config = dict(
    num_hidden_layers=10,
    hidden_size=96,
    num_attention_heads=3,
    num_key_value_heads=3,
    head_dim=32,
    attn_scale=0.177,
    parallel_block=False,
    init_std_o=0.0114,
    init_std_up=0.051,
    beta2=0.99,
    schedule='wsd',
    final_lr_fraction=0.0,
    batch_tokens=32768,
    z_loss=1e-05,
    max_steps=4667,
)
Each number is 128 + 24 x the weight over its row's rms, rounded and kept within 0 to 255. Layers, rows and columns count from 0. Numbers have three digits each. The size before them is the row's rms in percent of the matrix's.

# layer 5 attention query, 96x96, rms 0.133, rows 0-40, columns 0-95
079:113083104105140122192126109100103140166151075085145153142132137138161120124141150141135149131150148148109162143175111153108125101113128119146163087139141106126140082086132141120121111162073132108126079115116130093124145151092098101084118141136128113131130105160115120114110118157123159129
082:138141112148114102114107141127142115181095134099180127136100093173150148141127125133116117121101149137155115120116140157146141084137136099130138111137116112137142149139118200101115152113155134130113147129103159100165110101147066110087119126114136129110130107151084076129122150163150149079
074:131093154122147110118082104144141132158096155151175115103109102160150131127149103086151149111103103152095160091141149167128113115161152106138159088108169127105139140130162112151131101141089099126133137097133115139164149179125082136118118143111110152107135124178115107089139137119147144117
082:156103129108088179142148122132106141116147103153138112139155093100097129109138119144128139119144100135102167149144098146107126148129079140163117161116133114131122085108128090100115126155062162146156098126133105115086129166118168131128110131148091125164142179124152151139086129118104095131
092:138184134140131109098123125161155112096124151130138108090099117168156092116123141104086121126128107133147097125125141088151140140104132151129094111131138155149118163115137143104116098079156126133105134138151171173100124050135134129143156128113187135129167132183142120136144128148133130111
076:119079112115173106136142132117108146109119091112155150102099129121152128140110135087144144099158128169139131124114138165103119113150181123144154057128126094127166119104163111098125143139106131086128128093147129084153122158094118129087160169119138138162141163158134138133107116138141153101
077:112094154121156139168135106144155130134119096108088132080134155139152145100123143138133112144171130160119163110123120143149098096156152081146109109111132142109174069099116135103141099178099123121134141113148083100126149131151098130126101093134166156115085140098107116123166132111146145119
074:126139172164144155108106136108142106105067159117133130097132106168173164138119108128131159110107133135112104131152160130151112139131144141105145096142161127128131142130137091134097115135138093147119110123162105166139134122125077149105103102188157165113148138192088126103143112117136127093
078:153097126106130122152144146086151114115095089131142139158142162114100120114152130176121109140075165136131113145147104103149112144098107093140144136127140173127090076117159138127136109162150147136097121136114142124119143175159099120097117107098116130136097102082137088151131189142113135155
078:162118116113101108119142150137114126152129149168169152140130095130161098113121117168067198166111114132103140155153115121147135134145125134102129143109071132127107148095111098107126170078135140125190148150117145108155154139104118150124169099126120124135121127110159105083121116131139134135
061:124104098095152126134127087114160123139121103126048099147138193108133126161160137135145103150113153154103144154134114165126112074110132100154112118097151140097150141116128129119151120166131118127132146081127145151133124153131117102121162115137111083155105104074116129155136142113132129174
068:160140087134128097083140142142140129153082136119126147105129107106110114124138140121152173108131125123085133139153112189111201108100116156097157093140141114091118159116137135169140120112112089113081159137121148145114118108135151108102112145184115093159114121143099094151134139122122117135
071:130080124149129139147115152157098161117122122141121160096187155135119133101091120135139122145136139127162151124104139152119053160171165151141166139109157101122093076163097146100127102156133131142147117132109113141143152185131122141131098136084131118097151140115116146119128095116144110133
068:097125107124152165123102116115115135119134141127093125132130085161104172080131074106158106131107131147108161106126131154171126144142134086188141132115141093107128169141070146179126158119138132147127168130162113133132094156146118113089128139118116159141130152147120110115130129076158127124
087:158197151150140145082106111131140113144116145196095113131113131125141074151126104137124146131082170116134120126124154159145110139122147130117090154104088133126139157145148110115132095128130086136077153122128131178134133117078131117102124145092145127131125111143115162148170144122155099126
081:109143131111124092132142090138130094080199162123092127142110118137067097131127160117142140149137060123120080107165153130100109139111150141135138110081119148135122115104152128170150127129148159098104113147164137097121115082125126113134125095147138155117148144123141157133128148098150134135
082:132132128107112103160128111128111106130158157137129123110114190097084105146141123110156112168093112153121069133143146088126093143138119093116125141103123160138123112124143143125140129131171158103115167109145146163138144091172141130162126124090171153078118109072120133123144159133143163130
063:085112187117114150170088122129123136090181144123147115124172111118091160143140144109170165116127127125169117121128148100121117154145157133088096127114134119109131105124185089108144155141101147093085126108133137124137114131164126185130127123120107142112136154140123177130081140137120129119
084:092109130088122141186126142118139135110142111131072090107130117133120105137124157124159105092148106149145150124153156145111117127127149147128150129118141116115145079122150136169134146153109155123132106087143123081142121166167129164083121084137122112151112171085162139141083102111102163143
071:148117104142138127103137084160141142132133102110105137134145146082152121133136148132126110161131130158096156160136088146125127119146104128166153105132130136130149125131073097161152105110089105118117111139101140160103163158115136093109119217133119090139087121099147110122137119139125062131
074:165149105158101099119146112119136120162150090100154157143141149117114087168123148188081132155171118102107109132121102100131141103105092117152092147137133119167105149100077132131112105092118124118130127137111122145126143134071122086135149140120153095117141114146137083151116128160103110149
071:124067095083150101119162088130128120101157117123096121112115161103145099162158145123149126182107105171101106133144098125101139140120134142131127153088143131111143100104185102116149087139132151116120122130119140120124141137160130122120163135081115111118101140059128122156137129149154140160
079:140153145130149110098104151144111145178125126136097121113154099101139153134132100144081124144147109107092116190155141099118147121135150106108130129117148116112143143132082160145118191090160133128176139140116134144118095120120108121138146069199157143117125123085155118113124126117112116110
067:148143109124150147097162099133163163148109087137088109142154105095114121151171105138137105154136176131113135139123083141078115118124137131145115158137155126154117169125069123134125130103112104117159124130129130127116161162129077057145150110109110088150152132123127110122151120155155095124
070:108135135174099167154116146142164118133153118122133131117172103130131143142099102117131146087229108141142157141111140101148124143144160159144121126146137097111103063125114112130117138085093113115146113110099110121144131116123114167108116125121122117130122125153084156104117121100165121089
072:104127139150157148122141105151162149111154136135103136114107112119123106138130067145101131113139155138133128139126145109112164165102131152104143131111151135100132153128141107109095119127055104123180103143159135168145144133169105183154124160156118136078184133118111118085092107123146125139
091:104119104155118148111117128143137139116151135172133108165133107129097129115102137130151109107134125134140144117132104165143112130146110137175160154124109108131124138208089134172133133144089147102150094074140107128151108172125115147142115159130083123181167148148143135105140109086168105141
086:143095116154148166166094129155116172124136133133176154143152116151146143098100121110120095106115122122117164091158103131112132143139110133108172108139126158087102120140118116121104142109109105134178100120111130133101138191128109131160130140177072102143135150172115122112078128103150122128
072:123133105090155089116171118146137135127114128135109111103121166148117106152158145110133084156094123161101089123111138092111154131135126129099122134134109119139172133153141141102142120134204131118066171120094154119143107140177150099115133107122153123123080098116156126139137124169126160152
069:123109163102147096160122082104120089108128164155093118112147152134109108116159142125158163181095112116159114076157154126110114146133124109086107163100141153124102093106195125111160096157146158142108167134146127106125135139158122117117131095126156141106115133102149160142136140123115134126
064:097153149157146126121075125136085142113119174107142143138129129162100152119130119082124133075128097114145115101161140121144153154120131106116097116161107098146125142140090141115126126122098138152091145159131152157137107097145141163122104121145128184104164135195131165118127176122143122101
083:114155156115119095132105097134132108137160144150129156138148175123094128143152137155156133192075123132130090119136134128125116114107106105103069150107116164153147110120126140123126118134163151103059150105144128131139116063138147104141139120099151124111100120089119112160167149116096120128
133:136189083167147133136119141135095135110118146117124130123148115120124082084151135130095094122090130127133126111153102117102146182161122133130099113086137126129164142144107115109151123148131143146172141132122132138122175168133095135137129097125082122143144169066135145136134083127153102173
124:123118120100107144122127155110138146128132119132119119105144133110168116171147139108131086102154131133082150212111157138186159093114152151155109110130119100125142098113156155113132093140100150124115127125130086132125148142141109129084133068129169117143101104104122129158094169132103151127
131:106157159168139140179147153093098105072159122097127131150137137160106126074130149120136154115166134130146108146139161122108060157146106106137117136128126127138149137093096155139166092173117108101105112145130140103124103104159149113125111139086120147114091131172131147115119148130116137149
148:114095134141136085130096107133120106116118113108136130111115145164126136110095164159143143158165150155132139143107121102102086087114142109075107125133121151117145154173148116082141114098111126132175159168094138115144111138072121157186136147132119137115192147158143118148134134133121148124
135:135126148115127080112154133146129136118108119127132160128120141153141140135155187112104170129149135142162152148132074153089142111121152142137107132094160163101098103114125098115104137108141092091121089109111140141104130116126178112159139146134116099172124150152167186110153135080104102130
143:140163124180121149155128116122113135110179134112123118117146132169088099082115106140165126114142104142120113119129149139128149157142113099157086116135144114126152129104124160087153091136162135142153185142133091130120107177146160099076119116121111150085122163081131114131116094123106130147
131:111133093144065112182096139120138160122115107090132075129159128158130098107123168142107085101105101149145138140138098100152077163128101132139130139114120131125142164150096143126121121133111123135145187101146131149136126145133148150109172133136106125148144149140137078152165124102158108106
164:134125152129146098160151076155132124088118099113136181128090154151121175139116145135180157101171139100128129134103118136109082105099141114154171126121089115146139121129126113172138115124136143104103095097143126115129117125154142101119128157149159122143117139191133112120121150093115071130
125:116189159165127143160142107127115089095136131098125125137165137137079179142105129166156119119157138107124121098159138131099096172132104132105140156134116129109129134111098163113152117136123118160123153066128110085145110079174107155139122105092119168118148123149105117100123134120138143120
# layer 5 attention key, 96x96, rms 0.121, rows 0-39, columns 0-95
087:145122129099182180131166120108124135142115095116136129118136146135132171133157170144124143124121146123111129108175090075088112147170156115130130092117136130139140100121147082085143145122129141137138089095136112099082136118086128114098137142151143166170087119134144123180129102136147128123
090:147100120113136086120118138111147142140135127098095181123074113143137117140128115165171104128134138141097142136144150127141144138063135115096126102107113116171119108125119153142131185153116077153140133095135111103169157138184114161117104124143181156133137100100128102129135141119140161110
078:127095139091143096131134093128117082080109148116143155119140156122170128116166130112120137153096147143121137171112141141152083132146172112129125147111124126155160123103116146099133152143154117133128151111130052135117173211133112125108123143117121125106115121104097117114144116141122182113
083:118145151120141170103133118145072133122131091120147093125173156135112129135157145115103134164124154127153148147134078117124125138202118129156141141152107130130126139107159073095126102090185138124144149106112125155106115085120182099142148122108093121141108135131125149148114153158113104116
097:153140092124099111091083110154150125124168139120128146138079124137163114143098105125131129127157123097157129123086148124141114115078105164080108144097124103125130144138129171170142080121114139126131152161118144130164139099114109150133136156140165109124186096141174144131093113135125166145
087:114113133107137099146131117083159104117101106116156142122165176178138129125165113098129155104102130130105123128163119116107160120196143123107140103133182161143153141095133129134135110124076129151110136121106079123107152128138158112123143154107182137149114107135122128177139130128101175113
086:111126159119141135180129110108152100142121167123091125074128182139190112137165127148141116101140134159114109129154140169116123098129172125126113085119135116124140095083132137120142102120114136145129152105140120106105119150102108136070136132127185159073128141136101134107141116158125115157
086:136124164140117094131122092092124145087110126128128143102136104117181064122146106120089154148131160132114151153111156151125123134073186146146121075091125113130150142126131117162112136104108117126136120148137128109139159182094108139090136139175161108116101109121101112114136098147144148118
089:146118124137183164158105143114119155176120130125123119173107126138104140124146099156155130081099164114118131127182123099092128164087133101163107147132103139107086133121108144106148140123167137123161115105140148106127114145102124134100093085079102120130120116145131089168099169130145124125
082:150124117124155101125148160131109109132119117157128109121137162130101146134136144157092131170149107119146131108116125105156157119166122117114162157160134116130139166138132107061137143087154143118185156124101112112122135166120105100149130112123039095127145118106150172166108120159121138120
068:150113105124202162137159151154100101170127115101151112137162122140139165128120124114131162162132113140091118126142067147112149106165144114139092125152156149138118134111109110110118123079167117114111142147143148146052139116094117095122120164102118134120120160108144100124102138127130151138
077:157139117136142123097149139140093068116149070129116115135150144110128153115123094106110154159100123126150173104114056114107143135154146146135113154169110136118106152158119123135120168118128090109135145150136139119079174090106167102095114130111093113160114130153137121152114120156110155137
078:107094168127083118147109136117123178122127141141129129146120100121144105111131162162135136120135142117128124142148152141152113153214123132144138098142093118131116146109134147121111099148148159209133132127114109144149120136153102172124116130091152174078105138153085121110141116102121094144
082:128112154108126117118145099127123130073140170130138141101127144119140083145119124100126103132087138126115135153137153171178118127154131123166121085104145163174117110118147135129104137150106085147090153093149114121124155169165064112124128152140146163085108155146105137078140131145121123131
083:148129121139094126115115128148121151143123140134162155108122086089133088108114106127172118145099114125142102161095153137123127151050119104110090112130157150142138164129107146159111153103119147097107168132115108159191153129140109161143116119150113111111124114164136115080162102103136100155
083:123095111153135142136146137140163088120169158132154139146158133112098146121134128114113103134137135129157095100101107151164100080092117128141139153031151092099142130149140109125133090144147121105115159168135119135116168100146089117119122100130147142110143140148106158142153144086103141135
083:133127128097122102160108147138181130137143166135120162149078110112093157178143104122159096110135140153127095148108173131169086119061104109125148146104132127094098125142128150121137105171147164107122127141150124106139107151126074154147092122115142119088145118125125145123122133091138134140
070:105122179156087149133085092133172179096116108143142149143163146156118129138152117152142119099104147151122082143120173149153095134098127117104116136082138112115134102149144116131124105164125138099096114130147122125125128119174097181136133121123178091124121145129087093109124124093113112122
098:101094121131126160137121147109140162114113108099156107105218154129126119127142124144081135095126144146123107118161109122136144104172162120147120107095135143138145107113130108124114151173128140134105141096147133091081130168125156149105168108126186142113126173129138107131120160118107145093
083:131128127153170127130150127125106088152132094135119089140113148124117143141128142105096155178143117122113170123134095110102120148197125127140123113164132145141137133094096134096144135095158122131128127133100125143091137076084169093132129193084070133133102112144140150117108142142122110153
080:150144082140124123117157151158061126167154110117105097122108105136101154142105151123125150148161118115152173127135116073092132152112099156127131158159132148139101123129124127082141079081150131118145136126124131131114128110115150077108124158123080141151153121128167154160101117119158111147
078:165086110122173128148154130124130107190139122166148099161145141129096157130129110120145128144103144145126103140139106129121111089175098092129136155140155144107091145137122127100126084126170139096146137128131122140069136076079130130139129131064106122137145138138163129156137142130121158103
088:134150112159095096132170150096126128111137121139092103092113164085157121128100133111049142152135122146137123136116137114181184089120148133117150165129151128134165108161133123150117145095146129130161146160152140124082147129132115118125106110133116134096110158089115173136092099142135143124
075:145139123127132140105136127098073077184130109151134081097141119134139145115088162101143156131131121112124128132126082105090129103161101133139139122166121154140107129105093134096122127070180104156139131117118150155085130080120172103111129139118092132128121140138115146147137110179146131114
079:115120135137120140139124139117133175102093091088100107094185122134148094142130143104125130134174128147130104119128177148125135171141164155108119098117129079162134132134148117155130129167107112154095115097124103104174127128161137148100131158153187097111120153148104132117105108131130079113
074:136147119129156122106102134147124139099086174144148075093144084133134140102126157140092142128148120150131089138085115111156127120124158126148167167084156127089134116167138126127108129093138118146141114131095120121093162110124134147120143195120109092098121138151122119084136073144139133107
092:120102108115117144101124131118092131108111140144174138106156112119118116112123164081124113135140108122131149128132112134132128162236127151194144126094123128149150132117107091103106167165154101135102138124126109143117144130185135099135149174127102112118152154131127154105134138106107123145
088:132128112123151120140143111119105111094103111134128139133127113112145168103137180131117158118130141102129138126126095127120130140242136121148129136142121077133133121126141140097130142098180107144150123145084107120067118146137130090141136142114052118123094145109131151127119135160135137133
081:149125115137120105070155104132193149131136144114114164155084129112135166121102079126135111123098116159089132088142147144101131091078081116099100137126146166135115155124116147138119107193096155135144143121143145115130106134118103170139133100101153120131137129115143128116119129100151160102
078:121109152135158130150079093129156141146149162144142172134150136100110125115117097158147099131085151130142118154120165151160080093069128119093099141105117118108104127123129129114147102153153168114103151135151146128133124147137094166123104051113166127110119143131119089132145121105137142146
079:132160152118076139121095090128140145109136156118131182137121134131161102133150129136142086119121119130138148134128170139156088114066147153109121119085136136138157131178167111165139105182083128135130122114145113123178126142181110188134118126159152125125111130142119125099121120120141113121
088:130137108124098146135105139147142148145158166147112186137098120110113167138105106149176104127137157139097140111123145160148114123020102122119121134105140129113126140124134134114114108159145140062118129131149138145138126102133079125146100144130136104127145112130116109133131148070117122171
124:107139130150138166139147135137105125167132163154163090122136107144113136089141120112094111162126085119144150111140109128128140128219134121157128162144141163116111154136152118069116135128169123164145105129122103147086088133140143121121122111098077117111119170121128136088119125162133137100
140:128103129101137140155155168122113154160090121111116138112095131113148113148125135129151127084133102130168153120143120135141160136081171141123157082141153105099130110095129113120132168134130137133160127130092127096114145143118119129055155079152177127125105115097135100125173181112100122107
110:118118118132111141147101130114145103140143123113137147128138130129084114136120133155164123140136139144093088107108156146143097121035083098159137131127148135159128144102152153141131107131113141079127121129147127129170114127146079151159052135177183131119135143103099124115128110123114114134
160:130094134137124083107095091108141116101122121117113093113109101185159142151112169124104164111141146156097112122122158122086123109108105127130146133094120132126097101155096137106131117127111172172132142138115150158141127133128139175166145177114138125068136129117150152138105116181137170116
112:121128135121130138103135110104081110126120126139139082101116143123116150155153139109117158140152107116141130080129080102103146121236124102115121137163109102146125115106121129116135118129133143156105126133126102150093138126107190125154125173110117142145144167146127141170133124140072107128
128:136122126154087121170123111152108138152210127085140169157125135145124088089106102143134115140096127127082149126150138123125134120074102101173125127119162142110147122113166154124141129113131155127146122146149141152122103129124067150133096110135152135108105127094090131071118152125133126115
122:075139111172108149122079135129116158093113132096143127149169117144114141129161154118116138120132104131122128125144120118140142124235114121129144109132147108145108141154110132113140140123165145122131137112082135130079091126121135166096159117144081112125117171121145121113114168139140159095
135:130082107144134123098149111142144153097105108096111138104157111116151171175139159106132157161171132151103112093140089131121111129158163136106136134118159118126136132115117111134142126108095102118076149128152092148089124117122150122120123197144141166144112148171115138138126118087073120150
# layer 5 attention value, 96x96, rms 0.081, rows 0-31, columns 0-95
103:129122131077079181129141128150145113143152124108112140149090130166184165129163105109111132155151157162119091114133143135125123089108170122109147154118099110118133172147144091097060119128103150144132123121171107123155134101146141110121179105135116128138142163132130120136121103089128122130
094:136144103080082120118117156128157123128136124112110110075111140104160137168151122136091115125117123095075122164164158126161104131116119137085105164129098148125135129098180140120137150138107161135103138154120119138156125132120109129127171137120092151140108180164099116139069101128112118155
092:118136133136091141112122100128130126166117130150107110182131117162146097104161143125119131172130164113104108113114155151101147149133200076123171077117096082117110139165142117144113158112158124110168145122138128145145133157148151115135133098138106161129179128134155136153131116092104128150
088:105117109066169110120161166135138139119081146119136141138136119157112096120138129123114173143137124157132112141139121167118147136136099155123031136126117153141109126108120107122144112153164131140084144127186139161122138148131116127172088151151134141133152109124142148093139124142125180118
095:142098126120139149123095149122131140112140115131110172103145125156121150109132134125073133131118148144153157119117110159195141122145130176109124110112189119167114110139143129143168109138113111119171084061140166136164119154137091091108123106132132136119111088096114143118155109159142140106
107:141100109079088144119125119098119115129112164118148117129123127138150113131139118127195097157141126151090111141113107131104128090101143145143096102145085118137089154158127122144117130118176123142123185156097119122130109098166138105148148112135140126104139103197103157128124101122070102131
090:108130097144151116151115109137136125119149118144138108097122132095144143116111156148094095153158123158144140124075151127177148119093168123159184074115151096116117118108140141125142108124080135128138091139114135123135094121106157108102127146102156098088098166092116124162162120104118077139
087:124091117110107152148147142150149160168172166131133083146165166135169128106122119081162124156147123169127145112137117135118114164129130144110104183130137125115101103101123128147109115132119135086142099158141121155116131113082115154095133170166108125177119113095147116166142124118091138105
092:127097138104137123126123134115145120132156146133118110145098117101127115098165163103136122175115127123150092181107135108107098126121176135140120127153111106120118161190091130162085156088136142119137108135115104179110136095149128120121147150154111128158147079095170140158127153134143166085
093:107154112131090085148110144104164112145147113129159134114122115123105128135109096122142149141122129121125153121097143126126124134129159064153141125145184138087139086144083135115134126096139125144093106183155143162129157128106120129107133197121097151147094116115129070118141149158132170133
087:124122173141118127148097131167148113127125097150185112125129144107128136135086086123162130140131066122130147157102134122122096090121134099144133126115104154092184126148074141116106127146141140126082172150142136139118136126075149112164132120130135142137136131109165100154092131144109081162
088:113150107157128124135100135127158137108145109133078144108126106169152154105172166119128082118117131135133119103088141142153093178145113171145126101109130130166104085084196107142164113114117100116121085136123172116157130116109117123108119137119122112131148119129102121149182128112126105094
097:117093126128130072145096110123161135104146150130158096077110134124104125146110114076102159141162160164165082104127136141103107113124159129139116134113125103124160108131127097137138116115117124098160112151134206101157135184144131144104087148130119113136149127124133131176147106134153120128
102:144067135122141100107095126114146120120124127180120146090145132111098084121115105118101097091150160143122122145180116119122164158139087112167139111137112133146110082099125081140151126150124146143132189133142181098146107133157128114115102098141146144121103128131085120131127115139148163102
088:116113159141140101141141118159151130115159137137124095129140160128087140135108149166117066115120102133109133161142130129118129108140124080179114144114150137099182147176144081155098126182163115144097129117161089142101114103116133099145129126104143104144145113173158111081143136138142129128
088:134147143113100172112146129126126098158148090107098140151133146134116081128123070074112162141144131147079181094159141143111120138157139194142143115120095113134131094083152119141105128169121106105136125149160119114143118118125127099109167114118158119100107159136116120142131105132128170111
093:136162151078131108127081110151128138150100136120151087121128130151119133107154115133110156152125140159121120135134122151101152161118140136120030178156113135123080113128134124125106129093134127106120155133116102160135163105110111115179123151135152163127149111103121110101128171130166100154
091:137135140167114173138131150141137150140152124118104106154121131138149118085159152121114115133095167157110104111159161108078111166122155107096179155128113111120131125117140064142100124105107142137126127120126082118140114095156119101124179139150126120140204104114162137131154109122127117161
096:116108116162111138126155098110133143134119150107119125102131137168122151075147126152184094158122095124137105106162120124137109142124165160115092099148117108141130140200139078154109115086132105107128151118110135130126113156128094113136152107132090115140170090153103090120136095114141084109
090:127107111110141138152118105155109138114152121089143124092118125106109178148112143122136138108156098127145141156102179098150109124148137137143151156086154133102126160170127141124120125134156104150127089111148111110148155133141122149104096154103141141135047131108192100139103106111173109158
084:114125100150096121172143088108152139122127125164155112119123142111130171158134157121127135088104102147165100124125132140141163165130139130099141108111159096171158119120154118149117139112132114120174122101075150120140160111142095124149087138140126118139118137120093150158187071122149177109
080:086073139104099111108135139153107110129145096131166134114114130136070116174126124129094143132116118129108096165130099105149110087079155119160168144119075139114106120157163058150140121148136132128113133155128119127116103085137142137149096137111099128115156107140117137114088154126116151128
094:143153128114104119125075124139149094162140142145113116147129124125124105152101154084178124064097138118087121149127130108128157101138104135102126193139164138134100108097105157161119099133165159161155096142118115115128139146136125115116112141130125149108149092106095149082129120139167174133
077:112086129143120156148126133153113104113116103108186108153106122130189115171088125133162145154090109131151127139141140128159129124133195153178139130139113123136101134144129127098142118145136170100159161163123133140091132101130136128170110158096117117139098128140101101154123127129173134080
085:103148114117143118119109112104113168128125112117083113112101111174112101076146120125072093122108112125122141125124130131170123175144131151153130106114087094123116125129179118151149158108132106109133132092155140136131136101121114127102116117098105130153120134132059108194075090135133132124
073:148158137131119120132086133108113144086118137131064148169163122131162120062153147128119128135128131118111159126102153150127146165118099165107088120155155138151147129121159133181150134089145111119149090088106105096172125122121113087120150093118109139151117131135093107139117116091139126154
095:125145147150158140118144096136149155136174130107138122153104129076092087086162147152110121100157079132152133113092124087144074110147133095155182086125095133124092114130127127144141116137125097116133184122144152142159092094167135135149152130160122136116135136100127117122128121113118151104
089:110078094164122119119123128117162167142150135112100120091121148148115135161144076097126176127088163152160111088125140160131174154118140132135130130119117160100131069144171093113153139145140113143111125141132157157117132141148099149073103149135104112125131117138157156109155142120118145090
102:112130120118078104151166114145145157129147118136167128152114136110125106095133128137095077138158119106114131180156118110171092141113196123197097096138110121095146155162100147103126130147102116138153174136108123126145149124119161123150113132122137156100139137135131124142109161156090122144
103:136095147126133154153167101140128122165126134157118105149119119115133124130113095112154102192092082156127154119073129126111167105113131152096085157132172124114158133143149132144138134129114119125137159137151108098068127139152148143145126128153103097131111096142089175151135161117103098096
095:131151147119110110151143139177140114170152151119123127151088130137114066142142111144167135108128083106132110120133121120118062124135127102143115138120108122119147176155104138140116113153133144179105106151096066138099139140137129156114143139143127120100135134103160060139140148114116082098
098:143137122126189126142125109091115102129171088112125115098086110151113166129143154124103124125120109119153153131077187117172090149138131122138105106101159116136106122129150160128130146157155108137124113129114133138115155112129080141140140130138096132162101088143166172157171143103116085143
# layer 5 attention output (transposed), 96x96, rms 0.072, rows 0-31, columns 0-95
101:068174151152126125156154118106118153129120103142108105136174161081071100124118155154124111130106116105146166141146102152124107140120087140140125108197130116145093127113105145131143102118144114138168120139099122134151094155122095134126116136078127137147137092088124164126124150160147130135
096:087144129147170094117101116103108123114176160122122146155117152111087112124139119133144162123108119115165121140120112141089096125164093147128108084176181126123115151134160127102116083104147104111139140131151136154134151135161120135134099133089160152084162129099094139121160097117159101148
084:131105130132118161163163127171144146130099053132103131147126161093107137184156122166126082135136133123126088169144104119136137147134110124164129170141128163137112106124052129155136119127137143119116111083086139126140117135115110108086104151130129101126139117133120141143083127163144125128
084:124115135112107143173103164111124094063177131134122141082098127139171106148087131124148141114147125104149150088132154121127088115141145139122165113123144144131090135163142125122123160081148127154148123140120093170085129121137112092153141121135168141106136108131170149151116124106099092160
091:106134156122145105114152098106149101139150151137145103118155198115133137113127104169141115129093155129122098105151128140099135120202150110149130156090094152119135153093145118117146155125176128159074124132128118124105098115108136105143155149085098138140089128113117120146157183117118121131
101:087113152132114148187097150184107141128122102146096116137125123118128124178131128119112117166106166096142156122100150096124108147159141106146131152162122133137155109127122138157126122089111130126160085081126121175128112175117097162129081117097101116127151154121102120089132131094159119134
091:140134148121115122080133108138160139159078122118129146114119155094139132109161101116088153129136112113154118159150102136112139147196111114119093172154107152119136124131054092142143124123171121164124149148112115104094169141120141110128168103129105142173100143117112126129130168162143122114
083:099165122113120150158139137101118148131126085144133144137098124119113110116094137146094109126125131091123102132154142117079171111121114112147174126161152121110125138156153174104107138176126131104158163141122116093155114137128128154162120098076126172083105096124090142154105128181106146130
086:116138170150122102178159103112167149124101080091144102120151101146135096134088140123141128103175115116085127144139139120132115149152144130116162151153139140140135101112127119121144116160120135120145142098102136109159090186133136127145097105109116107096157129138114140146071111180088137087
091:141124119136145134105124122151127119097106126087126084080146089168165154126158105130117139106159130145154095159114126101110156122154130131102154124129140142126124135146153135085123122143081133138106132142131146098078148087140121168130168086166132113131135159185087131146103090156091146112
086:177113082153157155104136096150101145102084156133153118124147065120110131155141109089130127152149121102145130117101115121142163160119149130079137115156101110134119159142105074156117160104085119145144113144151129116108178117158147166110146112138107090124154131145132171131128121148127118122
088:092095173074164113111146122115134133139112136125118130140105201096145120129180112145127143163117142121155102153157104094093160089199144104131141155126122135135126112135104115137150105117169140131084156124133114123102134134133119119102146107091160136119086123104132106157137149136111154130
099:113126148122113114086122123133139113123107113130134102102128187131146138096127161146129125115154103119114101162125098136107133126178142109115164119162092182129136159124059133126158132126140140161119159144166098162080159102124147106170172126086140127123146097126100131109138133142090103114
094:152133096150133126089106125136091131107122150115129105113125120133145169142146136137131107158153095126152119115094118138164122146128162139147128142042113184134112124165110116123164106099161099131097119113159111155100156107127132143153147156150144075138134139158091126152148144086124089160
088:191134066125100116114131124123123142152119151123136148144140080108147116161156102125111155146151087103139144115098110139144095157090154166103131132116137111157096123110138122126125170067115127100151134103124159122147146142126139131150127079149137077166127102143146132170099120105151114152
081:153129103117151164128099143106116171117078138160142174114148121121123102129129117157160094116114142097162117133117093140108102125056109094149142152084138119152125140187120157121150089149108123118111135130132151123154141141142089147094115165157107103152136100150109141108115144086143130148
083:145082130119124135145162115139141104092132158089083120120121134145110132153123152114089094127151123132131116124114100105099124103200164134138162107123134131074123125123130139114147126089124122129169103143118103121100146109151141182109140129145135148132187153161155163156104095145080142145
086:116126119111150138157154090101098153163107087131147121172144125130083129143153123134155107148139107131115140136104088104151122094138102143141130140139139144142111085118113175133106117138139122090167125129075130096171130186119148143118129096142142094193112093114127136168098138150114133097
083:116159170138099158148154156115117104176181111144098102178103130112112083143117131165118136111124136100097125153095132145119124104122150098133124119169112129144138108066155167148134136134107136079113120110161135165164090133106143132126110102132119094140127120088107153165128154112123137142
083:093145093114126065048119117122142107164106125130130121144121147132159088138118140126116159094109115120088130135170156161116125127110104114134115137196138119130135161096129130106114106145099131152158125144117150167146105133101169102154138144113142140106124080140115164114155149159152125128
076:117093168143102114124121137121152092152090112117137124171137172104153156095155142158097125168128145134096122160136136157113123101165101085129140123145132136115144163098128150117173107174118111133096165125122128142084120144097157112141124143070144138104115080115120094128147154141092113133
077:180112119126141135145118137124110183093147125116122086082149106126128146129156137118135136149164122099153094134126073134129151137220133135127137167097145136127125141154105119126115155065126148146138118103097123134083148131095149142140133101083131100147141131153161143114143106135118108123
092:149092075112140117149137121173092158085098100124158104109159110153158189134167145116133125153136130158140150081107086113122123122175133143121129108087120135130149125122136136102139133109132099122122111094096126113095109119121165122114151142129119088122127191172123120145113123131144165154
074:137124107142112135139087116121153164133144111142113130112122104152110119112093114127118139124150114096110128151109182138132160156021087092130130121142110143131184141137104143168133129169108133115150124122136135155143136153088128148115082145120163133102138106148105163112154137143129167144
080:133112166123126118099126085109120132132161133138098141162092176091131077139146091144167146143141127088142078167178130133097146156098130106170136141146161165104129119135112109141145097126115131093084165127142153133174117141146098115125095122136157116115130099102133121126149108094112143131
074:140080108098147135133155089154121127121125131155138111123130161123119127152160094120132112134113132145122131135133080133114157103251169153148123167112133134117157108118147101113141106144131125109086136122124139111118131130152136112078163125128104110115101140073110098139113114111125139134
089:201150178122108101107140151112074138144102104146148141116121126129159117173112111138144157148127142111139095153145115110153159126135139138156113188074124120117103102138113083132113086107122136147126136108118119135136160153099119133118101075157120099130139123135188125123112135136103105114
093:086120151123118123105138186061132100121150115131114118139121156152124120120115133167113128103133132126139091147126133115131107114117090126124169131147161161160111161128097197098145130120136159137099122144143123137125107111115143127194143107098179145139096086124115081137132137111102101154
101:186147153124114149112132118156132123120101135128121116117162083105119100133121079109130134154124104093139095142137121113112161151191130147124141181114105144103111155151149086172139131100129100132130132086137121137122159082104130130112109130127108119128161158178141176093114100167131111116
104:142113136116108138157121119131154156125094121127148181153120117140137142101097106095115112118163161078108140124131125142145109138106115120130160107216124120148135121110109165153114171164109114102135121109163109124188092133133108126135140090118091140135089125106128095131124138091128131181
088:170131139113125159133159151109126151110046116140127103124122086116148123104145110120159143109124129118140149115132098109143133130176148171080101084147159114163109088118139091124102112095131099144139119123128139126122131146102155119114148097149155101161146145181135166116126115175143156138
099:083097144113137064086134135110150106150098141094128146155092179154168107166140108142145122109113101135106090139123145149132126125143121093117141148214154136142158129094153118143113127120143135109121148117124138098161108134121112139095096106121155156099133091147131092149139139138133149119